From a checkpoint of a small transformer trained on Wikipedia.
Size: 8 layers, 4 heads of 64, vocabulary 847, 6.75M parameters.
Architecture: RMSNorm before each block, rotary positions, no biases in attention or MLP, untied embeddings.
Training: a variant of Adam for these matrices, 424M tokens, 6109 steps.
Each number is 128 + 24 x the weight over its row's rms, rounded and kept within 0 to 255. Layers, rows and columns count from 0. Numbers have three digits each. The size before them is the row's rms in percent of the matrix's.

# down: layer 3 MLP down (transposed), 1024x256, rms 0.00628, rows 907-1006, columns 64-127
# up: layer 3 MLP up, 1024x256, rms 0.0125, rows 908-1007, columns 64-127
down907 099:123150136107131119107162116141143137111117181085136130165102138133128137150150103098140141110103099129111180140157147090116123108141151140116118125163133174124153132145075113133100138088120150
up908 076:159116112177128166150090103148107143144105115152098100104147139115152123160128143064136123108114163090127142117131120089075113136153157124107147158119133133154128132163126127133119180090080139
down908 094:132168136172156118139112157133146157116147105111126152095119162105078141137084139177140110098155136120138128142064158096121092103120136161120098103139113153160111052166078145100152108087129130
up909 079:087121150121150115080172157092134113183097116114143137148114149121195116123129157119102112122118141126128138186125098147127130111097147082117133102122144134123133129098125153155124144141159141
down909 098:116146117115090150105143149147120137115118121177134124125144138133085138166177120127156121127162137082201156120174166118123163128155092106113142107118117128119152119110116123140154143144148110
up910 082:119155175115105130112171127106128164162081137149119155156130130133149129111128106152100175098089133129127108088130166086116110111162090070131147099150128146121162128132129178139142124121163109
down910 089:129145160103131131149169128149112104136117129137136105123183111117161111152147113078152136131119093084136131119118125165123195119128139090137113121154130120091116136174122093132110081119124082
up911 079:143126068128176153093136126153104110145079112104103111092179131127155183121128111127201147137157148098129162140129189153138150117137148119082175110133113135137136134160127156138141114088120134
down911 093:150153161168146108150105139152139184135157113120119131126089104099081133130170123156126127104129136101161127134118147188145103115133130133127141075153114118171122059119121116125123137119137131
up912 077:149123122071123115144151142094125100117161110127129114125108147105146101069131112120113165145125109120121081102127157121115073115138126103120084132143155171133139129101128131122134163151146123
down912 087:136125086104150154127162125118136076121123111206145112113145164159150108104061114094134133112122131141165115123149134130116131143113138133117146153115144123150110130131118142115109109153110093
up913 072:160156124107118154133151085105147139172158130165128137117122139133085101163128099069135144157125145098124159178128118143143137172091136064089157099122147196126111122108128108105116152124145091
down913 086:138103142127163099152137127131162120116117109103085120113102151102107129158101138197159097129123113123099134102111167201167157105145143170093125137154123133098103138139151091106163143151143101
up914 080:171127151100118134127156161174140121142141132108146138110137127101118133129127127162131143100096121152127112111129142132095150127177140178119093134121169161126109124176129178128137098131097122
down914 100:085155121153121098179124103133146079152157114110135160119153156119136131081140110098110111126152111102162093118149080131090133134112120088130125145123118139131123180165121140122167091146116150
up915 089:099103140119153117105153111085132139111169131131111148133118116117170141132128134184116139146144158117131129144127129128139080130116141102115148128145118152129140128100130123161078129128167150
down915 095:171169112105144118093133111109127100158119155155093117137163148126107108141126107135136122113113103152126104103089113123103138171166123099116122144136145095129138167095122059101107120146148088
up916 082:113108181146122097165077146142156151149106129101131132178110121123098107142127124159144151087120121101124119120131114086127077158142093114163123134117091134133131128168130137139111139136159133
down916 090:110129157121167109159149126167153094105098119126143113121125127101115154108109123159133137171139091105107114124073144154130142145169146171123125138130151154113159144157076134130119131095145140
up917 080:112147142138139075109132139128109142122111145102155096151152157174134088150127162167138159109138124137125117143128129107126139094142115101158122129139180150127123128139133087147166174154092129
down917 096:107107130130119131112127150160114170148105096112159129078158122087139136151173131089118155117102168116157141152148133136163146155133116129136122095152149128110191141136115105179163101137109122
up918 078:144084137115163131156137174128144118161143089109143142149136161148126167104126112150117171114105119117128141132128100134108132090172078171162126125141110162121115124131130125112164120138110116
down918 084:124131154166127105126096133131192115142120116098125138140093147120144169115163135133109144126103117087160176168111117157144114172178128180130107128115144107112134153110124090147136127143170129
up919 078:129094140110149137157113145137124117146148164122174163112087114140108053132129137101119142114111109138124131133124084100100132147117063138132116149123110076115132127147131120150166120132124137
down919 093:105127082133129128080136097143113109160079101093114092128138122132137118148095159124133138149151124149164153095146134134130140084165124139155145167134167107104149139158136159114135115113111136
up920 080:145144145125116120089120143115112126135047126125133150114132120119180143164127141107106109121160144148134112142127118180178126154091131128136117144147102072093188127085125117148132095149169123
down920 085:121120103138136166123144103102086144146125140135111122141164120140123136164201123141180145153144099126114182091109154127138176096143122075139123126109124134115142219124166124142107110135186137
up921 079:166138098110105090112084133134143131147149141083148090106119149148146083125128118131109098151119152131124115111128135148135157152173101079131096140124177132123094124152130142110100134126151086
down921 094:168125173135115177132159180114145137095123171164172105149149122164152124083160142126123157155120150148149135113150091113150058173108146118126159130160136142134062105118091139115090160136078090
up922 080:129113181165071199145109125147119136104126166183158167127128164121102140115126098096150138124110138118132135132131135141128127121133111168085140110139137111127143126146133133152138115130156136
down922 092:141136133140136136133119099131104142159130115084098164115102096092113117090122121170137146155129072175089104145127131148152144105087133109131129158145099119121096162156118114125137104112143174
up923 082:154113093134148141142128119081096137134124110103116129119143130122136114112127122176116128147147141179130133117126094128149117122169116162105135150118104133109142132117124127144107093130158163
down923 083:140148146120125133100083099123108135129100123170143069144156107147139110154159111083128084118151140101130120125149168131096143159089117124136152137142151147181121107105168145107118131111168133
up924 078:151089096093153127137167167157139111133124104172100192139116178144150147139130124101131148133134145097129117113127153136123131150177145080113117085112113170132169127119125110113147119140092103
down924 096:120091108126112133131139154136170097107127126156132129111148133096109155133093122131141136138134092079112144117176131135137135139147141145086107135112187173136109088157115113079138160119176129
up925 081:167160132106155132098133125112137143102152138163102141133101133109151166107129156122130074171104119108129105166125126122129176160123152113098108121115153130088114128146123192156112129150129120
down925 099:122091108137130128145134122107089127140105141142104127156131133134107151142130128168144129127179137172183141086114157165124142097166147148126148122132144068096092139108120072142123113159159148
up926 077:172139131115131128112161142105126126107103105109100119114131129130120142105128135145170110193113158132131127162129133116137177159161111090131109152139166118085130128141124103148134141084083121
down926 089:119120097140128121123125114121119131145105148121120100116135142181140111124141157167115155100130143140166130111083140149131150138147121069120125114122154099123122183101113069122155149154118141
up927 072:136144135124127098118090096145115147142166089105115111173125136143119132127128167113164148141105160119126127122126100126131136103176114110125157117141169095156092127123132068131103186145132085
down927 088:176152159113149116100090118116096167131117142123161114127137149112119124136195102099129121140071143148165178123180135151133096125166128116115134164166112132130093132106122108140114114142136093
up928 078:137117114103119164116136147085109147170120117139149162097137134153105115156129148130096163096135161120126145112128093113121105132179127164141133162132135172142135130093127118127132099119094156
down928 088:104135148132121125133111105129126075120139176143158100119213130103099137162080129091113110144124121087121176129126143117160164123103145169099140125122133193159143114108136123110138125120161147
up929 079:157130163115151122176107099114166126086122150116112111166134131130142125128128145151085141165098099107131114111126102131165142182120083150113106169131134135119153128144128144124151108137092118
down929 096:132109133119073140104142122100133144098145115101140126104085148149179164123145128159114121122149129150091093085186153124129116143079166113094107153103164100116157148108149145106125116136144139
up930 088:149164059124143165140148096118165106110107112167113142120098141111090129162129136155100119139143076113133115136128162113147102161120128096132162094133114144108156129142126120107130102127129137
down930 104:110116120107136118129137156113161103121127074126105081137109151117116107150074100128122120081153102083073139098140146106131151106119126113158146153104157125096118135139117107114119126164138076
up931 081:172126160142133157142139097157116112147140166088092069115160158081118144134128128095167113124112176110126120124130159104137156143113136097131161165132142123135146128118127104130109143089105118
down931 085:125127130133156121171131074111098169103129103110108137107094152131143117096146109145108104088155111129111121130161173103112142136118096150139120139125124129153109115154130185081168157080115130
up932 081:139140133153145129095121119146135157126109154125125138101135147172134156118127109127133112139136193089126128113128136160153136163101097132165167127139113105140150126155133100142121131136162094
down932 092:170102140170148141146094121125145137142126146106114149113109125128146171121180138139151162153123140138131165146118111159145142127169105145162095129127145111134104090138153076142140109122154127
up933 069:133152090143154124166095093102150125090088143121131113133132128168138165143128121122091101123135111131129146138127142082116112145126122103130139150103131139106067134127124153128153119105100130
down933 083:111113112109151138097140117140140102113091090139104090094143084118158134136090116127136130107167149130135132105082165105170121134119170169139130153108163083108187116101140179082128142137133144
up934 086:151127141157129136153131120086151184137121115087148137088114130103134130123128064186114083141128148170132171156127136124107136171074140126132092118126098098124131126104125110129134113093104139
down934 109:144117104127118119100140121118105126110111115085119075114146142160162115144128138130134098145160099124116083089149123117146160126108147070113142143107104117114148171085154146124156150101065130
up935 088:122156143122121140145147093139141167048096140145092126130133134091116186154128123139138093149164145122137140126128169100169111134077132166154143119123115084164169135104126162122148130115159135
down935 105:133134132123106141134127102089115101140122120110130134134116117138094146152124072137150112102158123118091128133112147137134154072152174135136116135110131099114133150124097121112115145111167141
up936 077:144140113136159144106147111078131138107140136134092083109126099106147161125128140093090143159119170106135140126129108137149143085121108118129124151127102155128078129079125126147140129152116110
down936 091:184091147127161118137142140115122161108129170120144131163122134135095155127184128137125126147129123212080132136066181147114100097133152171107108111147099138141144112105128084173120140141106118
up937 088:136139144111107071123156170128158164145149100114133098141131139139161111102129157094076134130137084139128133148126122105101113132118135101103117119119168160125135128127125149151121140094170161
down937 098:118132099123128132104164152137125120144100161153135094151127113138123104198116149137126125109117134122159128085146117119123137165182125099112124125129099087107154134146119137140130137140108135
up938 083:094106118133132149117101119103108117125141158128105153141123094111084071098127133110136146174099110170131125139129122133109209085085127116114095126141111118126113125151126190144117117147142163
down938 093:110143135143104139150140126194123135156132141125103111138094129135139143138149136122084141115100117139144105142123149113111117121109113089117096106136108119118111157126138092157120142127119146
up939 088:067123200172163078140132125142134126087185125100087100163148117134152171154126172162139108154096121127128128152127128111132152133106106151129093139126144090145134129112128143135107157104096134
down939 100:116165124113122147143124119137112167131148129094127146152059138157122119123206126142152134112123156134175131118122140114097092107184134146141122076165084064104138129095093097184128127113129187
up940 087:133107158097124140141164115180130179116148157147144121131136150098094157124128163131131131091078094117131138123130140095109125109179112176148121112129138128150104131112127136114177130105108142
down940 104:131142157131119134134117123116147130133143082111123156134116103117120163134118114140137129098136122103138136156095148166157125096144138191117115092093132108128141136149155098089126072110125195
up941 085:133137182091135116113178104175130142148157113154153138116100131118104133143128108095107121099160105137125130188128092111160161132089120194087115151138151103145096128116126136113102145115134141
down941 089:088117132135105132122125097126077145121120066095092126132105114103122122141151110148122089140114140126132177131139139124116136126172109152115133146144128120126114118107094138131147149114121135
up942 077:091140183122114108101142117179125145142156188135095132124138122089100154135126123118121093117116133079128138146129151116136115139142155126154161112125116131120120128119130152119093126137147130
down942 087:178125113111164087126131097139103121118127136105107197120067104130141142110158103132127119104120123136103144089091077108154109131156143164130121164127138110139109127181089105112124155116160088
up943 079:096138139130116066164135144138158150126146153127138175124099123154089161129127114119105137113143126070127155138127139133159130132114131088148107107141130103123159127173127102090127128100145105
down943 087:105057116121149122162123129109130121068086125101109074135112108126174120173152153144130133160120111120150158151129173187133130090162140116134148130149094142139123104146110122141163136133159133
up944 079:141128169123137120114127125134129076126145096138173145114130127131114153131127154135111174158105171149127125137129129118127142066160108140111133144120143144104133126116130171139143192163128168
down944 097:153119139134135128114128153113131143135139095141112157098124083120152163088164104127149153155113149132123186136136122123116138186144123132132093126164156146102144145131089075146111152155117103
up945 089:131122106126084142081130128122105130168117130151130164120163132151097133144129082161134147118133158130124101129128128139106126096142126103169121128128113165149149126078131104154148122113155117
down945 101:128146147119135144119155114151134086125138127148117138079152160116088115114087107128142130131090119122087136119157091142140130160117137135105134172090141169151121148140158135118104138159150078
up946 082:106115172148128123177113134139143141132120156152147099116149122101085137152126087126112090107142127107131120143130110120126158131081112163144183131109102058106100127111133126117162085132107143
down946 093:170117165143123120133095138139138195150114097055118169126083086113115169127116138157086122152154121167065141133103109098142160117156117151182139148141109156127131094143113113137147150094145169
up947 082:111103115107121111189114099095160103058122109139124137138100143144125095124126161159131156142109106150133125128129126136139156101056098114126165140135134131134130125126129120105127152131140142
down947 091:123135159140119099164127152152157123132098104145146105105101125101141143144161119136120118100097110096089100125116120112097112148133118094116058120102123124121129173148131120141158142134160106
up948 085:104146159142092155110121132162109128116098141095126095127154106135140130132126109121148146100125090111127129135130165144143100117094122096101153109129122159133104126125130092114103093097106119
down948 096:151149153133121072168116114170117148120174089124133122106096123080123110120192122125093112109138092121118103122156136159104176127068143132123166145131095165116115096129137143105147097139132127
up949 082:090115129121119104154102134101100134057130142079154104137145120125143093123131156141159113136156110146122157079125156143140095159120118103127146174120127150138136127092127083155088183095099153
down949 104:134131091107107111097152127142081106128117169134157095121118138145141132133126127105133179115085139166155098096122101078143122134088147104099145130139140104113100164114172160098097130120061101
up950 081:185103084108135120138148098120145150142137128112157161105097166123126136141128156141085117148174121106129104125127124114114121166174144163114132128115155154120126128120127141102133112162136114
down950 094:146110141100120143081120143066157113142117124147151119131132139148131131113051131154127115121127159123133161139127146160147101169129116162123129143102161129166099148112140089076131161136117087
up951 082:083120131125157076113134143120112165145089083190113154162175099114149135115129131092145147110157131170129130134128120100122138133145113143114123132115112119118114130134127113100123110155163162
down951 088:134118135123127116118170156157137102128117172146153091136148115071079161120144126147145122139120161147127098113080146153098107132133142145125116107149134134130149117143085120132089114105122146
up952 080:108131085152137140160139086123081143118076074116147133125154106120129089162130100079117158101167144129122161108126145118132092080099100075155152149123091106147170130143130119138130155077083157
down952 091:109156126139154086085123132106091154150140100117130082112140144102120122142076107090085129134145135121121155130176155087105158110137103143171157116113144150127130094143144168096102113116122101
up953 087:131143117097140160143147116126149112099100123121072107116134143116123105132129109123075125084129108138127140105128141110112119154148113141127132139144105120125144132140125163107136102106111137
down953 092:108109122115143156130168100129127083060111074156156096120158096115138115161084132125124115104156106099118116125146158095108117161112130177152147160143156122119151104157145204068135133102128146
up954 091:136112136100122116124095141117118096158162171099127143107136136098091137120126100148074101117118120119122131133130103158110139148119141168151125107129121127117064124143132136096111107179129087
down954 109:116073133137160063109129145159125141134140112117115169136104121134163144116136099166090123147137096131153133132101102107159159133136127160137130137127136142108131133094130061122128143138135128
up955 077:135168122085134157088190120087100203128130126113129117124144155131102190141128146123139121168149154174132122153130141173131133124123176135146147094130170149159142130097127192134124063086156124
down955 088:173179181136118142137088140117100133151163123172138135188150117139062152140127107128097108120128166123101128117117121169139151123114113119103128124113102151137102153111161107151119142154156099
up956 078:132130110130079160143115123119111143071094160112181093134131091105109089136127128101156148089170118142129116120128097112120121109118102151189104168131126119169156130097132136175192121151090186
down956 093:159152158147140128108102116110084161170130104115142150119134133110109186123107131159088152145162141170073133131110110096124087153117113164145130172091119140165137140153178155140103111136116096
up957 078:098116171106110157116110127138126105091121140133124127127134104129141119158126154098121146164126161124132110153130129157169181143129123171105064146127138099120112131156129162103117099141107155
down957 087:130107115135119170148137179140127166139139140123141133137091119124119136128178147112145132116111144135139117102088130090138101093126161107117121102179158116137144118086079103130114128118122179
up958 080:187131102141107142146148145083139163102115144120130115148142135142147142155128102122201111144113150141129135099130109150137079181169137144171118174140107182110122128121130110108153099171097124
down958 088:167116139121169086173123126136128116138147127079139136122176152115115150113114132165118114140141123162094092105088135134105141131104147114091135140140104134144125115136136143143145101124139113
up959 079:119099138162098105122111154106102120155156107067167166163129118134085087135128129145150126109110084122122126122129118119086125128125117164145137129134140125154162127129136181140109101121118109
down959 089:075145128132132099135142110140074094130144134130179165131169147136117110145094119143112144157119137095156181126159121124166162145137106104151154135114111172167134137135110130154143125135152125
up960 087:136113160183124097152110146120146123115100106073134141162126138128191133140129141128112107094174166129125130120128120123122121123169146115116117143120126092129129130136130125162086154147134107
down960 097:134153120125128113120125099130121137113144116158150129133145126125118128128134109123141142150152132131178131147125130072106123154129146152112137111158132135141151085129084158109111151106115151
up961 076:140093116132080114112135124132131159124093107132077132148163122093128140127129114126124072120125127093130128126128138134147161145085127134136120141144071154134140129158131099171133106106124113
down961 084:114171131133146112155137143083110132128129145078091179145140162153092140111119111142114155109123092137086129116117108121120160121142141119133116104103100136141142119157122122134106104123162169
up962 083:072136168091121099111148099109127102115134156114107113144119088135135101153129145100092131127116207136123115091127098121138121104121069133076149166137126164140137123128124117132124122144163121
down962 097:110116127089160130121183115136109120094101176133168105134149169147169116105155138086134136155082121149086131115109128086130104139116157117116115154148096148124087145092145121138088149137114102
up963 086:125083081148106175133131107119117154104123117165160125138123176136162152092129112104140134153128173117131129153129107166110160108080098124084124087127119150117152129111126180119129155123144122
down963 093:131148134189099125131082137157116133165122102135090081094102131138093159204113153154114148081107129087158120100123136136126125104123128122124143114086146083127108098095093101098156148141164170
up964 073:148121080143114137140119153121147092144095148136173176155097172145115159146128119146085099144126148115132083141126092132117119158123200136131120140131123124069124127130129164107112126167126099
down964 087:095098115152139145126106123132127141123141083135099133097131149130098147146138120124117115133175110142158136089171128130106166118114127115107140138084173114120133125130090162124155149123174117
up965 083:136129133154152092156114160144127154146146115149109115138154094137106094131129125132102114090106112163123164111127114121147125129144116138184114163124095119142163128220128128104156131129065115
down965 099:131103127128123143130136145114146167112139124088143127131126106124149153136128123152121130170115151131116125157178133115136155109103135115161106097168112131127145111144116180129142122059109162
up966 079:169130122167094199139089114122098135136102141126130115104119104150141136106127104119170083165113139123127121146130138135116142152134126121087114123125116093144160127106129139127127077155068110
down966 091:148157126197141121144120136152126157132153103115142106131116110120126114148065141152123120113114109126142130121140133144172149079097162102136160142120102143145085092120148133127114130146153157
up967 080:187123157099146139136140134180138169098100133147108114114118126127106178132129151133143184097130092136133118114129145106144117123148174181126165109123089077107110129126127115061099082128127125
down967 087:166165120132137105107084121123133141155124122112127106141089107104097138151104108120069120109123128121100148125144136131116129130106105141190132152082128155141092162128143141113108153147138143
up968 082:079163136090112097115117147167143112107117102127101063154137141114136184134127099099088128149146091116130108163128130178167137094133127144080110089145150125093062129138126149086161120132109118
down968 090:163092143143120165139107138132171165142118108128125156130097079099119138110148130128111104120134144120174122133120139107102117121141116133109131086138126094109149167096070058146115135135147158
up969 087:141085125142151144131169135145129158136188115120103128095144139060071106117130128106131147119138101140127125100129160113120121090129128169139154138136089119160156126117126104107118123089135122
down969 100:133137104110134131128119121105146108126129165118118125153102148139107078116067100097112120121092131122096116178146120092157085098135129132152091103104111155163175170132169135129140146118089130
up970 083:110158140121114120151173117106133177060088148124092155124121072142093170155129152147179144124133115119138132128128176124121094135109153134128150089114134136126124132143126134157159112095158173
down970 095:129113131080181122137107130079130122188084177095115130122147133123142094130099153114112141125141113165016124123081122153150099105124114138157138135113103124146144090151187095159127102124128139
up971 076:160130170128097188130112130163128154102150164115120147149139120161103115130125102134171163117125160121131136143130141129139154116091103138113138078150130103169155125112132126147134109120138152
down971 085:140118131113153136140126125144076147117135065106084118146074102112142092139180134149136148134100103151126137144105131166131161079135137093134150120176090134098172128132148109128120105132124167
up972 080:114142115086145084107146118110144137138067128132126127102101121160120096145128118131156097124115163145134134155127115149133149151108144109143153139118137131134137130128130073145131103099186150
down972 093:154151153079104144143094120111140142156105166080137154124160115127114136171131169124134133113130138124123136122124117176149154099140112105113110101145093131122109121168148121141177108107142129
up973 077:116115091145106148148118098156143136108078129162164121138116100165126100099128122115159151147148120114120125123129117138128097145169143124130151121140143126128136128169128070124130167148112111
down973 086:122141130168102124144066132105192099121138098147140114130141141125141131117070169145095130107122147112134143173113112112131082143099091146135111136067131143132125118129099125148179096119157093
up974 080:122125164103117096123125131099130115148162141129095141161114147117137130141127173129070120072123164107127110130127090125119115123121150151104139146137151164096076125122128135118107109119107117
down974 095:119084141109124099174126109152097146126091120146111112133137125101115126156148129137099076145162098142162123144131191145136175133128122129128148137147090152143135148108114132106158111148167151
up975 078:077133196142102160139092130126104103108095126127113092123129110094145065159128135118164124144128130119127139140129116121161116127083109115107125147130117081132159127111127093135146123143124156
down975 090:128162133149131116122112147118123166130146118122104108163105139110098152134186135158122097154153139138095136117145148084100127107108129160122121129148124172149146121124096094156134153095128117
up976 079:164136131141180100124128098099096125150171123114124137112110106138158122135130100128158060129085169135125098141125133093091117131180168065152157161126146138115135131118125097139132144118137125
down976 093:109162102116164098132131141113154139121109129167132105124189154131121094160096119126122127091149153100168144096129154122144144122116149138157153142130133102138106100154122150137124127135144108
up977 084:145107112128155152151113117132131101109146170133179129108110132112162120106129138138143102131139135132128108119128165100155111160125159110138122132105126122094122127128124135110159169125090134
down977 090:143144113120147130131104146093143144162106124150116108132155116134133135097135113117170166120125134120156132104144128142114112157133115123165146157090187094110114158140125109130118126153111092
up978 078:058137105159087156130144071132137119098098087153157111118121126141117105127127141104111118196124159109130116153129128131135141085084094112099097120124126124143139130113127152111174127153125130
down978 081:111122133173088152104131135113164146148145071118165096079120110122134148147108112127160126130127138123110174128144154110126163090124131145134111106121132135105132171090095107125150141124155131
up979 073:160117168138123108107184138150114176092137145128121106149165152156145156142128185169175129109150134129130147139131161090131080150164118162113159142151131134148141128113128144122137131135074135
down979 083:156149150151144085142127125125109118141178090130146106134134099114129132134189100127123127123098134111145124143083118130136144112124145115139144113134110114132106123143111114168144093115131152
up980 083:121109111133142159158152106118119153106146088158110158121132143162152125130132127102118134126145130115122147103128145103112077109157160084137113164110145142127146133114124153104135162102107084
down980 100:113091095137143117104122137123129098086135131174148100092183098131115135152044140118134132123119127149165112109079165162106089118122159129088111113126135116086153077121123171102135116129122108
up981 084:165183097134102101108087111116147146132135168125094114075109109119110136104129160170127108133105123169130137106126131082127102136189108097183142147125115101166135129099128111152158106151161101
down981 099:143128114105138184127144128119129080094128164169135129145152144143145097137117139131148147106116115121100104150120091141146128109135143139154160150093123130150104159130129131119076137102117120
up982 076:147099146173139165135127103125114086153063152139127126133078122176139134113129089092120095150134103098123102104128137129132124100131103118121065169139141128101151131150126165089138123111098102
down982 082:067111150162092151116149127108155095095142150134150132106121148149158099140100140146114140132158144111144145162136141112115098158124125143148122154097132109130097076113096149092123146117143129
up983 087:150074095115130170118130139153123128128181111120174155112138130145142120111131141122101150147121142149122103074126096190142125139168125166136072117144095162132148125148129137109116126134145096
down983 102:137122121132124155116116135101125106122162140143139111126161149195124152111108136097152140149094136126121123101198117084140088139086088109128123125129149122146074171119134150129120134162112092
up984 078:135148124080139101147121128118128090115152105114115100102140115156103096149129103113094084187163108133121149144129159102150135166118161119175091171117175099144105129138127127102109136129073129
down984 091:166124115141156117098162169116124141085172120159127104167120099160137141114142122150091124147143183161119139108088095087128121137142148146125129138142144130098112113094102141150072171146093113
up985 079:100101146111125091104167077159112128050170134102119111083114110100150136113128160161103098138125118104133093125127122087124107116158146147085112169113143156157104127116127133112100160127138101
down985 085:124153102163106127111150138110119147129163167131171161133098117141119106166158115098150131114115159141108112144105131069128104108129173128149121094136114097157113158090122115114161115133109147
up986 084:106150104094132099124137122121120137117104202116175090078118131155077156134126068125155131117136090115131133109129117120114066117124116143126136163131149155146065130080131123092122119145123119
down986 092:097090155124154092116151102161097126144111118100180140095138112104141109127107105105129119133123127151100121128089105116131120152149149156121136209110123138148136107154160138101116161134107091
up987 083:148137145118109180129080121071135095164169097152172126142095161187143094144128122130133121157079154108124115141128099151121131114086140131099138113127176134098117125120131129134120134185130102
down987 091:140111120117152141114130184121153129114113122155126110101158143134143119128139156110135098125147125128144128114166129153139160120137132107115095163163127135070157120109085139152150119183148121
up988 084:156109132145125138129134134083131117165093123123158166130119148176171104150129131172171113121133136150128145112127139131122112093122107059127129109109133131122203125116127141184115124183185135
down988 096:095141124121125132088120139172133094140126145147097116139159122125118135158150178124154127112153123073148092149181148167136169146124121101090128092164102137101141157110168081160143145150141112
up989 083:132141136077116138057161108147145104161119170158085125094124166140110134120127151113179124113122136108134124150128170113114123160116130097083157109156128137139143126110126141148125093118119122
down989 093:139115122099120123160154085166097131133093153135105141124141110090131092153173145136157109118103066148107117144115101151162150118170099152127095129091139112124137168136140124112179124108148144
up990 928:123123129121115122118113122109126127133140114138131133132128119134132135127028122117125122119133131122027107131020125126130124134138139126131132126150127135138124236133018123130125120133124123
down990 572:125120115132095149111104101093134151134165088138156107172140097133163129126075115105117126141156107107093087124067092129122114136147154116121129143165126135147136189105070132133144126108127125
up991 084:117132133127138123117163150110139095149120112104100114152115130153126151117128158160122140133152116141125140147127142149124154163132148121127101107132162128102106126109125126150110162145144101
down991 100:131124119126142099143152155152163122121108152183124103135105153159151151125116138133124149117123116106189147121122119141113089183162131150114125112137131117094149125124113095141127159155117093
up992 082:100137104091149088082117159163122115197174114121117127156155140119109161118128164191129154155115101129123136141128130116134156104154125095136106140146126113155120125127128112098068119159134101
down992 092:114108116093131147136147137146109145090113167139166087128117155123135114101121103072141137133075132098193125157140135108146093131151110093107147114114171141139123150087128114141114145158091096
up993 081:130124130134109122135176157144084092105149086115125123148144143091102117109128169092141111135165131132129105102129132132122099095144125162092144107131153177113143127108128172103142121178132156
down993 092:160118138141145135146132131114122130152123122166169169119168078115121111127067110129139122145093132153133133133174127090157132129104108142134137109114126125118089159115130102154117134127137121
up994 083:154113101114143114140131097138122131178142139149109119113085139105170121124131109083084059157105167114126098143127110110124119119136138135087156131116154121155130131086123117096110119138156108
down994 100:138144148134142146106129145116148115108101152176173108159178106158094114159086139130121108097138158116156160125103152155190105145143151173145148160106112135181080067107117112120110195151167111
up995 083:104109091112144183113120033099140115102103151169136128098119125125153150151126113128148135098126146129130144141127118125113082104130134150100151148132142121133085127098127051124124140131133126
down995 092:129146123166105087154124125163142164130118108108143112118120154114132123141171125111157141085115114128063124138111118081149124123130135156117111151117124124105125203111158142121133107145109117
up996 081:105118147116132161128165118160128127136135129163142105130143127120193148109128135136109144179084152138132137164128137155142169079086060101072093104120123175173176127136124143104118147130208126
down996 090:092139129180097115109156127124155123138137137114122099149081105143119140152165146091175113114119121106103109100132131158140105140121145079097070085140144154105139139111162142138158118158153161
up997 085:107138167163149142150123116122109144115123098135125139123135175067123125148126149147111053129114112132132116131128112114118147094131099186139166139122135124115113129131126127135143130163097110
down997 091:089128120122074107106157136107102148148114069130144147130124120111161117087197098114151124138153120129153171101171168120151151125114175125134100116117129165103170178130087100132161129084167177
up998 081:059138189129134121121169153174126157112080147139103183144105094096109124153130132166118130087135123139129123108127141104142103118156095115163116142122108088102152129102125095123150130157131104
down998 096:131108095120122137118134088110113083136104123124106126111156111106148121113109130114113115155106100118082125140159138096130137108148110128139111150127133147128158199128114111113123116101138108
up999 077:129092174147146150144126150100138125142108140129123151138144139148163100156125127165164115109117082122134127121128134097108142166150100128134155177144142108109165126105127093155137077121092110
down999 081:118128086095151127108148137138135155150113150154097108167098167118164103102135144173154139135119093137116089124084159115138123136148138108120137126155138129124177136143142116107143098125120168
up1000 079:112127098134146165124123138108108094118132107135136126158104132156156174087129127132131098143117149112130091121129130166141085100134159144126141113122153110147107130108127144136136121104122109
down1000 088:130112169141138139128083105102119127147156138153152142128174117126127117125135130124130104123129153137126163136125131157132093141111123145154159166133088128144120095094084102144129136155149107
up1001 078:179138121122103130151162153131128138140139171121171117132118144094116128119128131105189191114112162122128121133129130109103145132163081141127125143121138149170203129139131142160173128088102183
down1001 089:134124148116150128125147139152115079153129128111118158114140160150143130109085103157159175143120124112129133076082107190134151124148168117099150135144144143140113102155118139124123127130111130
up1002 075:128085140158084178120134130143096125145098146175136148121145150115089078126128095076144176147140113139126129120128116119152134126124084131114151136125101169138207125111131098126155094132112148
down1002 087:159126128138103141093121166140127130136127134097115153093096131106110160136077133150134129137101105118060144137150141153137138116079130135106102131137109148127121173140159111103144121101161156
up1003 087:141080100160128200130100145110125151143127101169120140080090145204136092114130093071165122109146107137128136146127108148096183109176134123121125097096117154136136127147130117138139118098135123
down1003 096:136139155157129094091074182143172110163124132087107133151126117134099152142070174164099179109128140120114166141117125136167088145128109154135139127175121133130101056127130148118129165138124124
up1004 079:155074152095105092157128148136150138126154149152145124134103107117091139073127148091080145120126132098124123139126087095136136131095085163113106116124108125126103124117129113119161144175116101
down1004 086:131072125120117151081180125119123143089093088120128103115104122124146134132129128145144114149115084144158139133169150136083104133157144174116128155104135103103137168121077135109105144095103154
up1005 076:106102130148077105093123126115113144109175138107132148084136142122098137116126126163103117139158127107124135140129126136089143110133096159108126170146163123150112124098132153155142138130107114
down1005 092:129088141160134133125151110126133125131151137135139152133126123160136112119143102150148153155090147145127159154084136117153119122159127151128135140169151115173130145105104078135119146137087127
up1006 074:063100143159106149147114117108108143138132144147163139118180113140152119119127125133083144125145170140124132126128101156131114136119078142117091137121118135161161125105127110151159124141123157
down1006 092:137168142146140142110118108126155160163151138112133093163104113131130152100132150144128151149135144113073117142180133112119124160089100104132110140124106156160112130129167134121128150117099118
up1007 077:119146130145127088133128132133124163091184109148113134137127074146160150105129185116075175141125108114124110124126123149174095134131115165113079122107103143126133129122128135076132133102161137